Part of a small language model's weights.
Size: 9 layers, 4 heads of 128.
Architecture: RMSNorm before and after each block, capped logits.
Training: a variant of Muon for these matrices, 589M tokens, 12497 steps.
Each number is 128 + 32 x the weight over its row's rms, rounded and kept within 0 to 255. Layers, rows and columns count from 0. Numbers have three digits each. The size before them is the row's rms in percent of the matrix's.

# up: layer 5 MLP up, 1344x512, rms 0.0528, rows 956-969, columns 0-63
# down: layer 5 MLP down (transposed), 1344x512, rms 0.0132, rows 956-968, columns 0-63
# gate: layer 5 MLP gate, 1344x512, rms 0.0493, rows 957-969, columns 0-63
up956 097:184115107134067062077132074125197074119095173129168165142127126192104144126138133109120096101151128132080058109127103116133116105146144128179126157109147095159141192119111119187185092123106124
down956 096:107155110153133148114154160145119135148094101130138111192095115065148124172118153109115150134146095144154159119178102156180124088111137168097132155077120117138115129143162099133134120106115116
gate957 098:112182180062108139195176068134141154140093131119083148076024122140112141116104141094095121149115201148109158167172214160088121122162128178164141163150112084123117168171113156151154161168131136
up957 103:148144140124150130148136068195120148128075117146106171153136136076138149081121100166149056119137102119159127091131113189056153177126152081090133127139162161158132141076152117098131065114120145
down957 103:156108166122132162157156088080071065146108126121125127123126116189109186161099144132188151116175173128132131134152173069124106093086122136105164116136091137186180094172114153170130127078174122
gate958 098:156153179159091111159107197154128159156118102127185136107133116119116099185139159075146137174121152117109105112081148122099126124099104166164163153189093089114120102177168171113163119138151115
up958 098:140152147136125146089162141112125161093135073156151101169139131150102128080064112133062089147158126125151114120114116146113107133159096074138105172108150119164147202106162159157086101095172109
down958 099:182107122185104095118106129167089094160137151140126186111141120132069149154119192146154190156108157157132114111114155081138152109101177157111170139153118163133130120170115176080130138127116161
gate959 103:124120110139079094199162133123091157128132162109128107144139098110148149128148132088151176130157153200111105113108137114138154159169130137111146114117178087122122125163072097080205134137174135
up959 102:145178153164147148073133094128145185127104142141064112140095130119100139111111133156184163140163184140115142120145130150167058104173093111123105200112142168143143110198152155128154092163119160
down959 097:128135158117093125118169075145127132115156139210172101139160157089151076172108137166152132078120108167142137134123108132169122130086110154149154080184119112083144183122062125163131152149149112
gate960 099:101139120149082184147119107123069122125150132156131105173117131122172115086091104183105131175101122122137088103110079155141115202145154135106127143096126106104069130144157103160154162147118105
up960 105:145070110118083151132113159171114121118141108129126158172152149159099123143119165136084130092175131205147154165102154162129175076116110122106117118142140187107157125117085126178167064142147115
down960 105:103086129171142100094124121113155093172117132127124140081098151183121167147099132145176155157090131239100153107136104096134136184145128160186158120152102094080089125109144076132140122144145133
gate961 098:153149104124115133107083101143140159152103096147156093134086147156138124058108128129116114121131137112088125142116149105126071149131117145110083111070141121098123117097145112115174088053099112
up961 098:156096048168141105102094157146064048100093128148164088144138127107139093096162138089122105167164151107155137163178152169121117133130125102106157168117133138145104134067118134094188130129196102
down961 104:140091152174144157156184105126096072156107089113103173160073151121201164122113080147147114116136184085146119172178131127108097113169082179105134152129129073130098111143085161100124130137098169
gate962 103:141111162152182182124113157181140098144183127105146143153131122089115157123104146149137131114187104128117128101173097039091112165136153175111127161149169122107124119140075028124115112082076152
up962 098:132150202130139122116063086174118133115233137138177097125088115117136172164143131175145182097184052110109081101152102126154076139159126098131086151142091063105116101108165157125105117099117168
down962 104:162162124082190133143176166133146100126188101125132198163109108125080132101135192135135082116114116098126128153152134069100080159150117091088121145168105075119165098153145125150106144199127141
gate963 104:093174139145141091095065133122146119132165169131108183129156170129122123120137162095169135161157124132106179084099094115122143115108120108150097118089126170112126153135146117116144130068126135
up963 101:137106088133161122103159165078131117132111165130082129162129139166207130149185088203114076051115105170102113080145135217147166160059096152105119087145137165091150119168125153120000162047139079
down963 101:107131138116177102169133077115068091178180178147174108097137170105136152147101144127135172118095153135152159088198086160076097093124134205124106203075164122037126178192092091117100135189115158
gate964 096:079100135168102098146143085138190152139134161138142075175095113146114204133105131134119095093137183110116090167149084108133128159107187149058085114114134095081111202156215097139103158146144088
up964 101:150132152116143128124110100149113142187098140127168092137101160116064120100105099135117128131072131130056099172114158149138154122088125122137107112116184147157084097100165088125121109092122095
down964 109:173101125148161137190154183167147113110169159159075084072211122153121130101128143131110123103109147154102119098133139133127124103123093096124087150114098165140125146119196101155162083181119182
gate965 108:149097181114113104118171124165126072112096143092063123125118125161132162122133168156050139122119195091145102077089135185062167124118193128101068095139142110122040118178142128110092101143101150
up965 100:079098130140134083151128095125120130146128133146143160123147113107130101121136112141169087164088075093150146207157120068136190147111186200083155115170115141112216124065088105077161101142103118
down965 100:102160104159112064117140139120184133149137119134130187173059088081070128125118124139100140151145121127118163104074074127168126149129175132128110153142090124086131107135075124150093147144064117
gate966 113:117167191094130148157074141196089152043189162105165156126138141154132154127140136127124129140155165124141089116117100127138130124107171097124090147106123150078163128155157090161136092127114175
up966 114:090154128139130088177141127162112166097119173141088168082098102075116116118122170132084083123097125145157101146158067079163121140110072193117049195116085120152129146191089073118170187152122111
down966 107:092186140121064112110107090083060119142095098125174148099124143165124159149100150109143104146077165141168147117100129112129149115154170110149124211123100071107151155128151126060109149191198133
gate967 105:123123182086171072128090184124169183077126097169170137115143149145134088105168111131163119112171136146103138142174135105184145114152096152092081144130106178122088158106126148059113129172120088
up967 104:147087212156130082066086102089148158124068116116131112087090132128144142163184062089137108139143177095152068082121100134162117117095117097130107131109116087121109125134212116078094173173143096
down967 099:177131085129163116145156101197136112133162089118164175203133067081126112136101129162115138113081149121074151112198193120147161129172100151155089168106108211121186167104139115157114123159138090
gate968 094:130096138138067138156145131139067164073161135078127113115114203120100144077105122153103102125116143159138122139137133113110147122162207140140111104146134058116121141160136152142033129172159159
up968 101:127165194123203050143112148129172141158087120149118129171135122163125149171157145144084116123098123101138142134121188124096081100120134133171172169105095120136124131144091101121173153113154110
down968 098:193134113138141135135124065104142051111115073076182116132127091094128120052119090114073110140088190095160089118070080121157123190147121174150109123163138178112164109123120125116075119089109132
gate969 097:141128172142096127081133080110106122136146117151124073091157115100114143131113105104136129153148149112138111120135099110163177142095111150086132128175096090138156144159126125161112144139136113
up969 095:116058121076215056159106102098059115125139112101104086145065135095123083083117132099132075156192173194131095113123133096093143128137121194143120131143127150152077091167127144184157069160099134